Each number is 128 + 32 x the weight over its row's rms, rounded and kept within 0 to 255. Layers, rows and columns count from 0. Numbers have three digits each. The size before them is the row's rms in percent of the matrix's.

# down: layer 4 MLP down (transposed), 768x192, rms 0.146, rows 559-594, columns 0-191
# up: layer 4 MLP up, 768x192, rms 0.154, rows 560-595, columns 0-191
down559 090:120158162121110119165152099153127064151104095171128151037099147168151103177066157096137069095142176136091094116101177118097101143060110077174152182110102184127097106146135146119093150094159141121131128153149169124177092152091153135161165108056077131150175147176118103173134106112186118152148160150064122076123141122100103187150151111142100088128131167126080121130109137131150088122117123148115155091124124177087111069123144117094140128145168153079062101194127099125146170163081187098159109143132137134100163133100172180111078147138106117140103128125162143097208136078074154125
up560 097:162154124127152099133132167117172150124091127109138055105133123157132097042143157182118180079161135065096104179159127168128146155121137083112163134100156104130110178117107121165150105176119153121167152155077109126125142106162141208190143091076123131095080093100132108128128086122127104151106180167148136179131082150103114118128130126122147178098159121124186161129128152119142165159126213133162132168152147095117154135099140150110084138163134100122122136183100112141113109148029069184046163074192103142076091129107160112097106214138164142144115168156074125098143127127143135100
down560 104:180155126135134155107169133126063158104142147152174067115130091133115052154128160084200166117088111171138116101057110161096122051108137137106148124156168118133126107093202134141064150090109117117054191058088114121149106136162121090121060193169098125197142139146148141081153106067128163138137130188145130105083129086134164145094167134127129179076144167128101129094122145129102196149146085110127084131136110143110123088172067172163140166098141106117100107121196144126104145112163111139110126085105158161175167109121117123118138159087087159139147156116062149161109137130138121131
up561 094:105129145216107152153063153055138157148106118114128172086086127156114125104110058075121171115141105089157099142093107170122130095193157109123160139099149146179098164095168088175144139083103098120136136139135137147143107137085151150114164068134075145115120167142151151143113104115192133110092195163125162169087113059148080080105123087110125171166159135104102107120070092069167158184080121104087132143135126144095120152157098138116098166127107099099186144136209177132105180065133139171167179126118121106121097099143153127113138096102075115125075107111150117152137132207126118151
down561 099:098114160193134133115149106152129184117153137106085148157107128160109128148177107120103152096125128158069175082119167063126084127114185112141151091191100123102121154160087173101134096138098199089102075135089089148124129150114104144117083127129175134150141129114201111145121119107184093164114127109134092154082161153099137057115119105097154120098131097119192097136143145082151215122117129156134169173158124176112124172107149112172126068088129176196128203139136155108095118106107139135122124089048088108162118127192089144100111073128192120086107150150157150100074142110173119086
up562 097:114142099052139117173130120144059126165098132158155136187143154114138142169137147116086113160115119137109083130120125146104175140053130146128042146113094160097096120200175158071048134094199148129131108139129156111170114098113100117120169115134147165147115149131110163106073161167100076124105158057178189093136136141103200122043127102108166215128173134154144180141203149138127142129104101117152167113142147128108160141150133123128093205178101178098172140161100106114153129126118165161113122139104067178086117129111162111153129119126121137109149115095151132086109113184108117119
down562 094:125078162198105149161141131100174129128127147141148111126117105126140133166104121150120102118146099132142116126122110110100132079115130199126137096157096089202114037107109113072132094199060123127126082060137162119149153152103158126105105117222130173135124094054158116134169158175123148099107091154159136155119094094147066118139090108124143214126082119186149100119144127149150131138092124142037145174143069154115116119086110134113111062100149081102161070127153092137175180124141127146124130131127124163105047158150103119106111112164134124133120195152145127085129116082163177169
up563 101:109135144144159135083122088152131139107092163154076077138041045154127135114172168177178077202160054132120122118142135087147151148148121119095071074119161147130188163168113117115134093057118137154078055126173119093058115111130075137145100153174142110144125144103149098100101137105145094052124104158154157131152054121116059147147139138152095119043143091123113124115108146148180115130130162124126098151125158134096100189126138129065161144148113184139111104122144153147159139096117117086119135082122133111162144147138133093137158112139079137196178122142079111112111104164063130132
down563 102:138079106122169163042107148153119143141172148075092142085113139160129084118166121117091184052124116109121149119106132146052134147067114147152083147078061177130144136098143116124115136119120066126118127166082169136094198112164109155163098088103116132198108156197133169164098160160129170157137121122105075105112153135131132118091116146128116089142115171173116101134135126145138157130155072153133089063138120128159231119164177134166149139190124116142142147126112118148065120139155180082127137090102141114140209152079120121145162129119211124129107125087174135111143151081115085106
up564 101:098131118100114143174113117093143119103130199131059146074137149176165201071143077144095090111120156114125130148117148146107154243135118083167109118089105174109146090115140092101119184153145181089134076198118089136134106114188089139132112083108197092157117105118149087130151133123174143143126128141110109110120163121140111132106080076109139101078073122174109146081113145085119139126161120105125089175164142115166139110178124088146127080164138140161103134073103102141100162144102179143123103137141071143113117194155142082137182083161050084118166113172088092112118088100128094151
down564 095:113123196111115099073097177138112097175074102131145131120102176135142124141162185129181146068101099122092128148178081137133167064117118133132077101077104062095123109100162137178141153094153143185104160094109137080141148102097162055153096121160103142123129162127094134121092127153126095120148111110193085090085112138151156130188149121146148096159128132075104095153119117127185162084107093168165153100198120219117101171173139171143114168152099119112149139139196116153093108177132108126194195078146130158087118108156112128112118137069142117164081082104112103151107168162149118126
up565 091:135145143110139100105050128103139142140139118080082166095104055110072134121134151127098084160161116123136116147067130177097141146166148150131144107112141152128099163133152099078121080090157152184138157067087121114119125109121123090138084147112188147100133100120140125103137108181117178158092161191154124161133097168126119169096091128145152138123174132126155079147095145123099140082150160105080126125108142141083107195057145146144139114100105127126170107117087072210115175119178103179177152178143178073150181073155124167120234147130089128140146160089116166166155116060145159122
down565 098:124099069149082134144182126168081153109123125181119171059113187130141150077167156142168135148162176164122052136122159112148178184094118126055103168129131159103128075127150124182107203119071109093071082178145141179112090160114082091088135165105090149082120172138081118133118171091129117104154106094124116186116114144140077143093093129103130096160147147185076137129106144132118124121084129126156133107169119094134109101114079180160095121166149110162179121135148160095148109145097144070134142118139073159132107105137195091139096147105085130088135082158108137092131070181104123086
up566 098:162111152115099106117150084148142103120114083169148110094130145100153141157095144109098163158101072094154150106152172154131175153086151106092124197159143109107095146159195096161094134072102116165102128067108126136091132094119130073066106097092182136137101151117186152144113185153091119138136145024084127140081141145112169164140135084136134146067157111131124074124152081180121186089171133119144169131172113160161122130133118076067128132052128104187106110150170145113125114148122150167147128106119111078152156104073092137134114129081134116106208193161184096109076145132113150089
down566 096:152153141128101161117113177090096163098160182109194167174145072082153098157080074140135103078090155079127161222102138141143112182160112112157171109095169144129112167142134123089145117104149169130085061081128112124141087156096166122168171097099084106109109141159117141091121136116202113069081167167129100137153121179087096093145128100118141138147140193137093122140080103173114100098126139116081113132152090072150186163129175147122106149081146134100138149154068136127140107154129105151162148131129179150111072112155160166112166160199122091135158033122112178106135137152125110115
up567 105:122123146135137094190144107096161134112112165150140162127132119101148144115146133163167086149181033083170123061118062151184152151141105119203104179167137161137206124088178111141091069145128135144129120138090124108168170095091141125135138158066140142147091180177072127152121107154076100138166128134164107154151133164130156095144139115133187143109127104096109135162082151151143056132093089141086118144106048094130086114091137154064172113154173094125082153135133098128102148167128199133174162134124151172132109141150141157146147134135142159126114122209128168105062068126082117134
down567 106:143139150151125145153178140154149111100126094099093184120129187084124150128074059135116103166138208102137146092166204131154134160160093131150128132150158120115107157120109175132101043147177154151130101163164105167148104134181131118135126127065118084127123138132098121183049155137102143124102137099134110089098161131131077098083149113135112147101112126165174147083093053122118101139106153173122167115139122110089128181130088089174107088092139152145223077164169137126074128092176189193146120113183144148100108128178102104058127146156119083132108128176172140137091156153124139164
up568 097:063144075131125108132139140165182159157186149169127090157143149094088167079136135141172133123161122121115171087083069129161104094105106092203150145121097135090143098127118136120090091171118155126132096154089078122143166123120059205106087111097157170129164106069098141096148143174099175164154167084126161122119169074147211159139172130087130107169137109096147097107133097141185104106113092116104090114130059123118114199163152112090103180094064071098092113156185114099124139116170124167127106136186155100149132099129142139123121132076127128094044138140128142148104104117100117162
down568 098:152186137129180142155170140120164032145067125162077101108150080130105118125125084172134138070104164163122163126100145117139140162048160183146125128107135095113146086092110155121141141111123131086136149104133111179140100184118155136117143202125168169095136184175123120106092071178153146126129154143092142122120185163129099108029141172108126108082119138110208152116137152087179099105174098133192161173179114132112068109119122118167162118132136149120142141087145148160158132101129133146052145055125092102111114127143131155123105174153167118156109119175071081151139157107116166168
up569 094:136073132184128117139139114157179171186173132087140155091093084107117069109131141095139133114121149096134120071125123184136135145109144096092163164127127120166154084129113078153141133123145168113166048091154152113116127106159133107097133094119182063154192146077101113131148141206064133158097101077155065130154124091092131114091118207170125149158109104140125101132204087124172147104183125118177166151164170155137070137135165141087118098222107112127107200167088140131156152120106102126155139169170091095120143136157092178132184155123116098113140097167143102092156128096138138114
down569 095:135099118130176141142135129074142166113098130143130138067091190154123170144128136161107113156107119137120112098127151089172155128118123077169189148137132094077058149190147132085148181088167105116125150164107105104096169054124144139129175149132135148102093144177176156112139099106163119082191166172123139144150120131148137099129146083123146106115167195100180186114127132153096108110076171110063157147089136159126117170144135162082190106138126096073134195076156105133128194128149152152105151118114162086104076118173074122145094181196088128151082142089159133134157053150137086142
up570 093:151134126121129144154161146130127120099081108159073103109075156133093105125132159114138164090145179105145128071174137155109170066079144106130119073107112172128089128118111136093119141143135129096184141096135142112168159096113109112118184090081172102130149112146146094169117077127150106087170161118092152118101197085142138084128180114117174167074107203105115199107191147197140119086160069095137140097079130156092123150094076102093142142150124095147086176070123161112166095181117077133101148098127133162162134084119160142140098209141092200125089115097145130112043142097134137115
down570 099:109134134148118068106112059107073187110132111151150169153166159086171152119104113137099088157164101115170115126141145068131100213102137157064090138141182108161093154144104069142132099115139083139114090180102093102127115121130115100160139152151179064163132130088063091170185100139128158127138115134127186164151081157166176138145098125113107113148178066139155080106095060160077153119076119145123111185138192111176095118072189166130067139148136117192106140127147191148123153101123161114102129169158084105109145126122162111149152116178114145156076138137127122138078164106116123139
up571 107:140126094206151068122149123161135132121135176124151123127177124161155082114151139145182132191146097120124118106094139121112081107106148099126062104091123185151113038213153159077095162080137106102168087143089128138188127165160162065130117087114182102113061125194140161144171136138137136103186084098171166154092082150153130124133132154074143122114175156142115128106145120134162133078095102172162152148134133132194131149164084128098139073159160205150137148150115129094142118133125102052116120144151121075126121148047127133079154166146125141097108105119119153102093073158137150114
down571 108:105157172112120085117143154116159128094116165120073109147084129089171134141175159156153108148107153179127129124151074086109114161128119109091077105174132114185116074169102101096100141083100120109185140223154173107116138109102138108147147096136179145118102097116102126112111151122137164114138131142152140119116076108129090087170141144132140195172078089132130157077149169110090117083141183048171113083112098189128146156160152122142103123124115185101152121155076168144113136167107115078173051157077110129156074047084148139083128087177139123076160156089140124103094118152122060102
up572 099:115111156129119127182153160112134143104179160190122132130145174110093132066096136129144166137150135141114172145123069082079139146092085094144167145157158091152138128193133143135162188126117161096159092152151134140142072093118138122109116150112061150128139084113092115133172065110167171121122111097111121118144124089175170123153129136080167106155124169091153130106197049119078119065113132102139161109183121174149128111092176123109140075149038140198129170156058119111123213137148193103073151132054158121162122114152095134097067165091107116124151124108165122155122131150136099129
down572 095:108169139045150137072138062087113115166100158078084128135152195157162145159088146217093144145185077101126161154125093114203153106120154054104138125123176149134159155116071131137089127120174164156145154069091125115125060117062098153141121144122134105071131169154172105105112125137109106188121128141124105124091046131127089076167129104118187128117186108086135102090080109092149143070182146206161145143137120106124130155135161125175148110117132167126119101119166120163138075163170116137135086093126118126153113124150111145089088108123151103126126164174118133100172136098093132092
up573 108:098111184061138125115164100104136124092151140093137175130181129103155165156161083079111114117078155174110135154093093090130147167110110132103179120163180132136102109200133110163124208103151179048145150156164101112137100113111133167150170094151157086150110131067088119096140078182139179086155045084101131129094069093200112137096127092176137120133115143157195158111109139119095135154106156110098097146107130173138171089093112123147103138135133139121115170134128111136132158075085148175125151164134077084149159080097124096075129179092179092098150130197120117179121126147096131146
down573 112:155119145085153143094105135113085093071098101089130104081105136143153152177183122052174103072143102139153183146172187126142089152158158146152108151145064055143131103175112132153152168130139082122143188080184093095067132080076054121130053124084107130115149127088141098129172073135123137092122102096186136110138178109132094109126154151129143159138102176138135158106163133143146079117070115161107141176108147139185123176124092128102159110157135142097164176193138084192104123093158095134124133111061100148132082152131099124138117154128162143112088115154136082184112085108122134150
up574 111:143092107110113166167119145132050126103128158109164153133117152125142117135144103147124068119144059072157123102115126166150085135094165106168132117148116141127125115124093172126174125092122152181068070125107154084118147172105090086171177085113121106137086127128068136124082114115088165129075096093079106098082143142127145065192135163136168166111123078138058101130107053101139128150154151148101146087126098140087065124123151096149155112139115164172133120095153112195107121158070109140144158112131109114163125142118201128165145165162183067062182127138189088140148092065172138175
down574 118:083084184201094182180111165116136128090059162094171111126131125110227141150131148096090057158139075126110123123142069157141093126133082157165136111106102105103173054170126202119192061112146110114072104117144147091160105181108097108124114152117140130132073200125158137151133142151134122088192139115157151156134119122160154114162100069162109119160091101103126106219153124115168156135133149092167177165131122112129108092109123157097106116133115136185151126101154128074096131169139070163142117100147109155124087138109123117116122123150051101131105156146145119176158148124089099140
up575 127:185141128076164121153113132147171177135078093120136188149142127158186117134158195176136158133112076075152148097121083127102103116118161201160107117147138124188185158126197125156137093146087090124153109112104081121057187106117152180113133119099117142085108116122155082118119152135136165108118142173156107145119119105130200097148119144129179119140028130145097181137111123116110108167136180115097106166132204129091135107069155107109141152131155190138118126142157119096104101190077161134148174164118154152124117186115125139041144178122141144110152119093156110121176121061126078131
down575 115:126113153084131159096136201130167135088112082142166140101144104111116167143037117188115103110097093102149139085108122102109103123173113106181122127175134077171185186155135064056080132129023069134128171121139095108098143120109209119101116167124118175099142131131132121127168116134083127141101166141144116112113189152160138101142101090083153095132073116170184163149128136155093151165190139154120186130104185094117157117151133113142099121058146106102146105167105105100138111164094127131113131132142126094084123162129150154076066105185131120146165128143177143161118147139146066175
up576 110:120097116117095151129113079168123084100149127093108125135100134151082078107184133075130135196129138158127171164133096160121111069085038151080088211151175089128139153159139082091159114102086183161136109140089091164228126112182169092111083104119118121110153123116121153161164129143202115131120115081169116146132195094053096120170142091096113136124106133128141153105151051149106160127122160093112131111129148112173168144122147109137118162139150157220117138147106149154149135072144130077106149161097103121144133154116106154126095105120124127100091145125200119131118171075120101065
down576 098:111122127125180130179121152184081123195133081156212178132139153171166099123121113162165173129112088137104100172101125090138152120136176128155139108175052188131166084117154106117096108088149160137114125128094146098109098127093139126092101085138193110093096119171111117096135152139090100088191145144140078096161112145135141132172125129201098110167137133128119191130141154131136060100079146128198100153148120173124125162179158152095071146118107116142111075127120140146129100169157101128081169129196155127102099066096144088150100120124093153155086096110131212122105175083165168168
up577 107:126156157173128108142100112223182110134179118156070112118081116109152137107098160133089102180170102101147204158139031132134173138088078118097174113114145146096168121149109112073186158143120115111181123078146097133105139117112168167121097102129114118139135125101090099154116137108142070108136124134135099196142138142142118126077121152053174117099147167050114158124091161091136050100167196069183111129097121156100154144134113129162126114158141165146122116064124197121088127127140088120150141105121124148149203146072123139165131146157140129143167122169117149164116156097199137120
down577 093:133127142090125111116075152085100117138084142082194146171143104203113145116049140155181099104107157080134105107224183103142091153155149154194137151152126063129096147130108132094102106133168158113130150154134126185117138159147138151167163133162091171064136087108170140150155099123180152087110156174182096099096151115135075141187117133114112150140149065164146104125166173098126133113101143152115164086091152139151119150154103131058162157068141087129186143066148061128148146128091154133154103099088171118147096163163144139112153125155103173073141157114104155110164095131166129181
up578 099:117149144097109125053114096142154169128179146068109105142095152073136106130151113150103127140137147107091104187080144106126179118168158120050192108172106127116134132104073148095137107117191141152176073090135140069130147082120130114105094150132110141091147155106136130144126101109170169131166095099135128125131152108119157144122104131121091139127086144202210104116176159138094166142152134175107080075088142092147135154119110108112119119095082146084138112173103125164118090106203117077164205162159134172164117101128121090148186130110167155131082110098083180133072084106133127232
down578 101:145161172099147144166104139093139111107074151124131170166131126113101111051129110156148169177148120126106152091087124099114183153065125114118116132137127077125127076163123105157111151135104097151163073159102077150110153130124110173098134194089143098128127115144094059164073067136107081119155123147107163060128138114141121146096128126112118165114163138138140120152189155123132137101117128141161126179088097154110129175173117091106152099147132137201103111111171243094188092162094110178151060130176048116110107133112154207124162164135179087120129153099173095121175112149131099089
up579 091:118147130153133183114098063136143154114176126084145086120102109114132163119094150137180104170148116084142132114097061161143136163153184148070092160120119122114153076081108111176068167118124141126127116116156146091117164170162145176147175085138170187126131136134151140165164138195120123153166077131151105119146119154151165131072130113169127109125118165180153140161080145153082188096149131110156091085128091070137119122177129133108133128101167130142156191127143113123160057172150085117112133138203099086205116121119120115160137146130040165076119101200170177147152129160152059094
down579 093:126134178148142122102181164077112171067159169125149120155142178156045142137153078153117113112139100111133145140108108135115098163098179139088074148116134140110065185136148126138115129191116211128097128106133194141088122139113082126116178161114138067158125142129131164124052146120124104129071131139068130131173149149159065172150160126117146100143147115121159135079157156191071094129127116150111175122123143131065139124108090126126131124051110110142184118090126110150141113107131048098125082143144088149152147152152070101162136099086094126129116206102085139147078098126050161081
up580 102:140182119114120146134132135065121175097122127146097139170113160157128085134171150165129129098124106095131123169105199134179092098077184144110133138179088125087128130078128073078109155089086093083116132078128148142175103088065123139155166143082149132130138117093115179118098126176147138158144171162097122119094160122166085135137175186177093182086124176134184135125083113225144124115091179121114151134068191140120156153107146107057101126128103124089133165156146103135121114165127136165086123092096114108123140095127120180129063197069176125102155126157167156069173154128101148132
down580 100:165146145134094099131097097145157132142175128150091097097091150094115138164098134155188115084114138103161104108107186125148140152139126139103100116067100130093158163143049130111131111176098110164154095118151145098183125170124132088136133142129146104193150158130194197113174168161145192167157156093144130098064123082108036128106087140107111160128194135098097151151197138202116129092145160053145135102083186135105126104142119061162176110096080135144154086082133178144137109137084127071129123109095179104123112154094098177085137100084142094119115135148132118099121169139080152108
up581 101:120155145169135129103179142187159159105134158085081178162145170120136114162136150098146161119101139103099121142128195144105150087123120125144127172148168146165121117148111095084131127100147106170139143085148176095201149146123114171166133091157234116127096171138120104090155165087123097117120110141098109150111073154096155164184096161173206176122113131106186124094053130102142091134144113132074112105100095126147106158117098144169088140110118143107104144064083107089116115182089121147060165122135092170145121100090160127175098165145109124141161199086129173092156126067104170058
down581 101:143157142116138137126122076075117130113154115159169170125143161138083133109147160119123135074128127135136111118159185083134153117100116148153179125167112115160068131176083097082132161095076196117126106105149191127110117090065128170141096136089082058131145185155172117176104144128125107098095114127146153162126125154145048174104097160154154115137123123118117110084126159187088122118126184095076211093137129124133051143138164073137117109056116118133154098084081145170123078153216119133130144131120069093126157053153086150116118161141173171097159114145128132139097156184156159155
up582 100:143105159165111152145093181141122099149141131109171151086131128088100124158159142127184142089156177145134124102110102094098149132150129114170163193070101101120080091116199103147200074187111186102153117056195105095107103175133056122152131132114145113197055176149151150148111122078026158142108076134124083136139153127119120151127108125131139087062140112083127130142158095131103097152133117130129143139124106152122076180102112133132120153134096101114122118172146136137185156064104035135118158172148103137069192156164166100108111142075132098121142110138087107131158101109147134122
down582 103:080069137118100120170048106122123133198112096134131124114073158139157160059111093165159093145154116116137103139176106115119045229117157151132109173182191133170181114110106135138126179158124111198144103151169144160106085093076130132118133088107118116140113117109109146115143078105045202111136108088109088131147161149121180113156095108147138135160108082133103135138073177136102135072128127164155093127079124122115147116138167092096112091122136104093101210142175178152135174134129135110121111109096118122151102202151113082146091066092136157102077130128143144123135133123154101171
up583 096:177100139109069115098139133087152161111156150110132097187129172115136145137136159166151110166082134087144126112153096221098146164228090145118138156134128159123113154116104160199151198137164131088128066158091083133175192131130101096113112152172148145069134156130124114113141076194096137088126136109109117097166118112099149095135103053141109091133142132076123136121137107183156200125136175152109148102152111113107128164060065137170127099122071111148146162139058163160128135112099141125114098094114072182112178131129161144109170101123166095067109151087135131142151159147185104125
down583 095:105169117103130158161143079127107164128090077182084171116067117128148083172174167064152173127155106099098168122157151082088148159115186094166137113137109101154142160046133137132116077133144124182180141113102139103107126144097181094115139055079112112179139126181110138139101194068127161129103144124118119115131090110177126096154153202085120128128146140128084142060143211142121112179090076082147120094122112163135135135136149115125175102111185142083139111089061130080101083093079123093177105135124124066151124162164150165156103114108105123136125122180126125144135105125139065111
up584 093:132177130098091159140131127105108147107180115096136092116114127181120200173108119145125095116147149089154102150149163133119124140191025102215128144118169195107076132110187122081194195115101079112108090086149126115146116056183199135162051161095122099133151138111093137095150148108080122123168091128079124146133153109116152103130193148129093142115101117198096151132176137130147134112105133138156127120127096108102111085110167085117121122159138139116126170116124104096158114120121118151124094186124206135094118061110099123084191154166134083101156103154082132176117153131144168146
down584 099:154117145127078116149131114150144187126112115182136205170150083138121075093125078177149136097108172131100139093107137113107152068212151122122159129129193169042153105138190128217141095122157085131168109126057131094106152121186088082127126184118076068224133140112083093168132102132173117077098137133120140107145094134116141144118159105118161162087109139166052129133105104134132130109179140134132117128094128097142182123111166112144180144118089117081065141148174098085125123121110077087164136123166134159148077153142153141125132116140082121139116137109173130110139169172134112158
up585 106:166209093115163150092077132140092136120158177142146115211146121138175150125185114118131106087179165152099128142128025126129158117189111156104121138159168164127114219097130158149113104106147112117185106122092113182161107090155154169116138157139133173126177181132168094136124107193147142119107158151124069129152109135179119167116187194103111068159147114156107128082122158131151155123156139128096100110131128108183158147093088114121129136200121164131137109140143162131133066108169139137111124110193133121128160151139102120045103056162123152080127154085135159132132118138194088152
down585 102:090138160169122134190106145104132116120172135059146146139144112157117112142125131149122108118088131126172157146145190160169108133076116135204131105114129134189092137092122138138088136178174153162119142152143121168152088132108115110174129165171105146102121124156044156223176174120114110096173164133195153118138126145162176159175145066117117095173064096143177173121152150120052088123132114103125186121111140097081149145102170119105169132061165132101118116154092076123163158103119105151121166120069124173103092115135151104121093162115059207120138128123135183124100079083158103139
up586 099:149101119113096148073126153184140109167150114143168136128140102146144130233121122148089136156093135053084108176196064107134111163116123117125075176128152134196148119152141097108179143143115133187074082076135091105128176094142111140072154090103103097210177131124119115150146082124073144089207107185121114189033122158142123082176122120128138140082084102166126163147173075122167128124106129082121154175105168107109095119136110132188141063152137114137134140108123079121155100148144122109101098106174151108161151133113141134140151086132130107139145127101100158142088160096108171116
down586 107:155136155181059097070161167180136096120083132087198101173145151126168162165159105164165087162159106193093122152154113080102042164186109169169144180135176113137123124164097152150111089104114075163122146119130150043116162103209148113098205095104139105210154171163140137130153155141146146187081137084100147154145171146141176085153081139118177135155132163157119085112111128141090170132142079111136072157120143100109138147081104125121084097118113155144119104128119115106136127110146147115121135177137147130148162148151126168119086127114104093093147161146136119162084146154132114194
up587 095:110195165091154134129120180138107168136162118161121130093128091198108177117086108129146140051127147171103150185154137115147162170145180166113090110173069069157145174156100163109133149176139070143098079122176080125169103111160149101147095133132115115130092142136120144096113076106112108130060144108125184117108166133218121150101130125129152090108117129128066162121115125148104104058091106163087116164169097088119114101083116107111122085115048165150140130122144100119175134120102140113116139157123107135220142144142102133102057178185115122146143176174154135069184155129090150120
down587 097:187120144139111148151131153159140125088119170131125166162101151128180143152141193099167122123087092094130118040113156098130120126138063115179156142094073164144094113128177139130100142119085134117063140084093116141091140123128121113131197141053088128103118128111138116093161178141139111140174172183104110111180158161126084143169089096080140141103106077162172142168137168123130163153134199149173140118166138088099200117177123156127119159135180140123158131142137131178191104174178163109173149115152136114125214101061134138132172079160171158183076117136112108144175129109142140172
up588 105:153124145119118116107070129152086133106170087103162122118103158114178169074191143128104154096098118129091187162148112104131075140183157116181116116091190124118139119111095109065150082119159115125103146119143175113133151222107036111148124081090126108140141096107108092135114118118175100162098140132150165114097168140161088141104121133168149121180113062128159152136133145088136136141070170112107059151155147097152101132172170127152148152095166087095053131110190085101184139067196151105174177100146143163112147072091130130139119086130183133144136112191162127139084094103157143127
down588 104:096129193115149150125176115174110106197075181096181150147155206141111096156140144115132133132106111169094131209101142119144128135173071107125101162110087134141093133133173150134095118125144107129082144102079142134156148129118120116072122156147135057141114156195127104087106135151114160127135097104077088146126148144168119175120175067109081131154122155158105161090124124088185083090102133178126073122100119098104144118097117152105148129112063155151114124086169105152095140136173180124142155142105135164136110027127127102093120168161089136186080106038123128193093147110094078094
up589 107:177103168163096089169171112151140114142109159175158166153123085168131094114156116210133121125118056118123124065153186153145114136109137174138115165204106129070118131108126124165137135141160146092118188131108123108160106101072148078121093116143136094117058112118129125124120153093118124097096183151141149143129131114110109136079097107124123189135128112118130148091157129077092109105113127109255108128134043142134113113122083110185077094154140084114071098136114179137120117114153145134118155101126093045135215118093136142097165144119113138123187115125164171125165112126219124121
down589 103:158107165129129078138092169168147188112106043118133156151108130063110139148147137129136069143183098141149054094082092083124156091077149137139130094096107141110150166151146149148153124144077130134145191088148101094085099110132115023162107130128157107119132083125153165122158131147163090151133148097189099132124111112128120094147131142134102128138143100154135092096127104092123124097138148146127192157134172150169042163137097146188116109206124142126189089137135108125047131090168087126155115185091174127135109082151106181133153084095189112178128118170117153162165131142168155179
up590 099:140196186179148109089163172135175202114117128136143115139068111108174124098136107091137132088121130135110166104144159073113124084197147132133145137100198093140097132141102089067120132122154106089113068069120124120064050182161183111166114072169143081160114137131204128138080159167097174133101138110145115115146138123113121142097096135100156136195168118089116164115077126106185083187172136123083120163129114124046089139150069102090103143176105136154104123160138136119122164150135165141174151166152091122144097154112117168082074166167124136127136130075135166129131149112151125137
down590 111:140159083194127075121153157152166180190105076136136083146103094193137166167111113120144131098090133107139113136117079111161094087194105163112111109140212118126104119169174055124175104057173114084120108170191106092135116129094120160100144106116205123131110148073150164117122143099148096136121158120191119126141108155142132163130151146199116090140155100112117138149116095151123140166147166158118094098151113111067120161072135104090084101112073140172154094145169163129135113162148118071154114176146131128120080068065161118108122144081128118121136156077166182180121119095112085164
up591 098:141141110157126151158155129094187159151164178152127120091122114178090152130130045074087122166141152157137167040157121087129140106176128130137154124138144117134148129125117141162190109118169097169133098096149148143133129136025075170132109105094149067153111133117206185132144124086150110076134121101111082126073164102168110173103066103108087168132136152140123177140187135081106042161130123159159162167108135143151117126118154174135129166165156121110055116169133156163186099145185137096123091178139129101124119153169118152117124108084071145118152072105103138169077140122133154144
down591 094:119132182101159118117178129124143080067117188160151139140090147150137165145130155107089160126095068152086145127130166104096157178080128097116111123107117116092130130144110192191143124126128229139121113169129152080153156101132163219168095148081142129103121155157164141133160128145137139138137156121130155139140100151084188129084120077123045183154133155170131094127123113158132168105137097151212155130094135139142123150146155108125153068108086169141108192118120081117156095148146127155077143135124138138206139122172130135174058136125123193170129070084182105068117184116114117147
up592 099:141124157123095167129153168190106092123120149084161116143109122122157175101135165132103128077096101119133121160075145102124088150195149159117109172145095134056117141077126120128196136140099184071150190087140142150169084124127134093141149147120197074143139114144101104204135133111124141112066150095100140080155163187166128114133061121160183136164158062163116112133092109091161116082143128173149114137155164102118181184108132118124172141092117104100108120102099147141095116146188098131139084075168095196103165123168176139136130084147111141159159165098109125123168044097132131196
down592 105:122152142127169115110165119163120142090125085137155126167143154172142093109103081074091026151070163135114113068130135145134150126145122055110146150145132141089108141119143100097147113123138130079125113139120090147128141155189154158128141142112112156181147087112091118143110084057078163142133193153100145157145102122130131092047130072164147147184146078134132089111049138136139147110190104138139146151127110143151181170079153134157162098122101128221141114131085119155126088133123142150060093133158228100094146161117113106127183160145148134093083139131054169141123130087097075099
up593 098:143101102100165135163161146139175109142083088116128182198174151108176097119156169195116059148135148143172149077098205130127079188141108128120099121105081115140121119104146117107086127218164148132121122103125079075178120076133112124134090160108150173119131141155122072124129106117077098148124113131160104154168187103096161092146121087119124091204180170155156163161159123092163067180114180143127140165144129059081113114133192146151072147136140108104076185130087107076127132133172133157072165154164101133141150129139097159132113148129104112151158119086124184126128170102125127116
down593 095:164125102156101080186158144127117144098196112122100160168089129131171086113095093126077172114139140184120074061097140101125113153081095143186155097079159109165177104109129137110129144139179119155192123072118116083116162168129091135152123154124142174130136147093193141159156131095108078179101112127084103155139202168196107148101140157126151110103168122138121125118099112160112140142163104154181161095105126100139130123174147158123126088182159153149144153049103110107098100154103122133157096067077075145136182183095133105166134086112148098164169189116134132108122196079161144074
up594 105:124061188114103029165148157052132086123105122095134172130103147121084096139118100075094107117123095139111119164159121110127162110145131113108149198131148119098147139121152094170091135106183092145127147155096089145114186118123150159070142149096129099118157148088071141187142144142060153135091143154062176153080094201151158145114129151151101079142123128167131211092132124123141157143155163088194146167152097175109087095112108171135088076109177146121146109190109182115085103097140115164128105156145097146091153119069142125108110121157164125163143113079138125108165207121119095123
down594 095:141207172094104126170171120146135128090144131104083129119123138173089123134137092188162091039092162146103137103106176179061119182143143115151158147153151108160105112146130183119134142154097154162113172095110145140076110131120069172111131148100102126132126120110172115127144178114165128055095151135161102148094092084124113102132146142097193137128132135122099100107138078109152127155167115097091107089089122067156204142119114178082129136072100073137154181110079143097091137147125116163121148075132100140087129164176130140141146185105032127105125124166116164129111070132195056120
up595 100:135051096152151099102106132152119134151105172099171119148158086170159151116173104093118068139090132125096158162123140128179114155182086120105131116088074107085054180094163140080154093164145118196094108141116126115162091014142166095114188117109066111146132120118132111149128121159139140120089078148111191120156203151134178139109081119148117120094118153168161093171130065126133154085067128095119049079133124109172092094142111116091136098077138141110093095157164189160119134134101149153077150143149157137112114131110110120138123158172166084123183107096172110119145172132116116124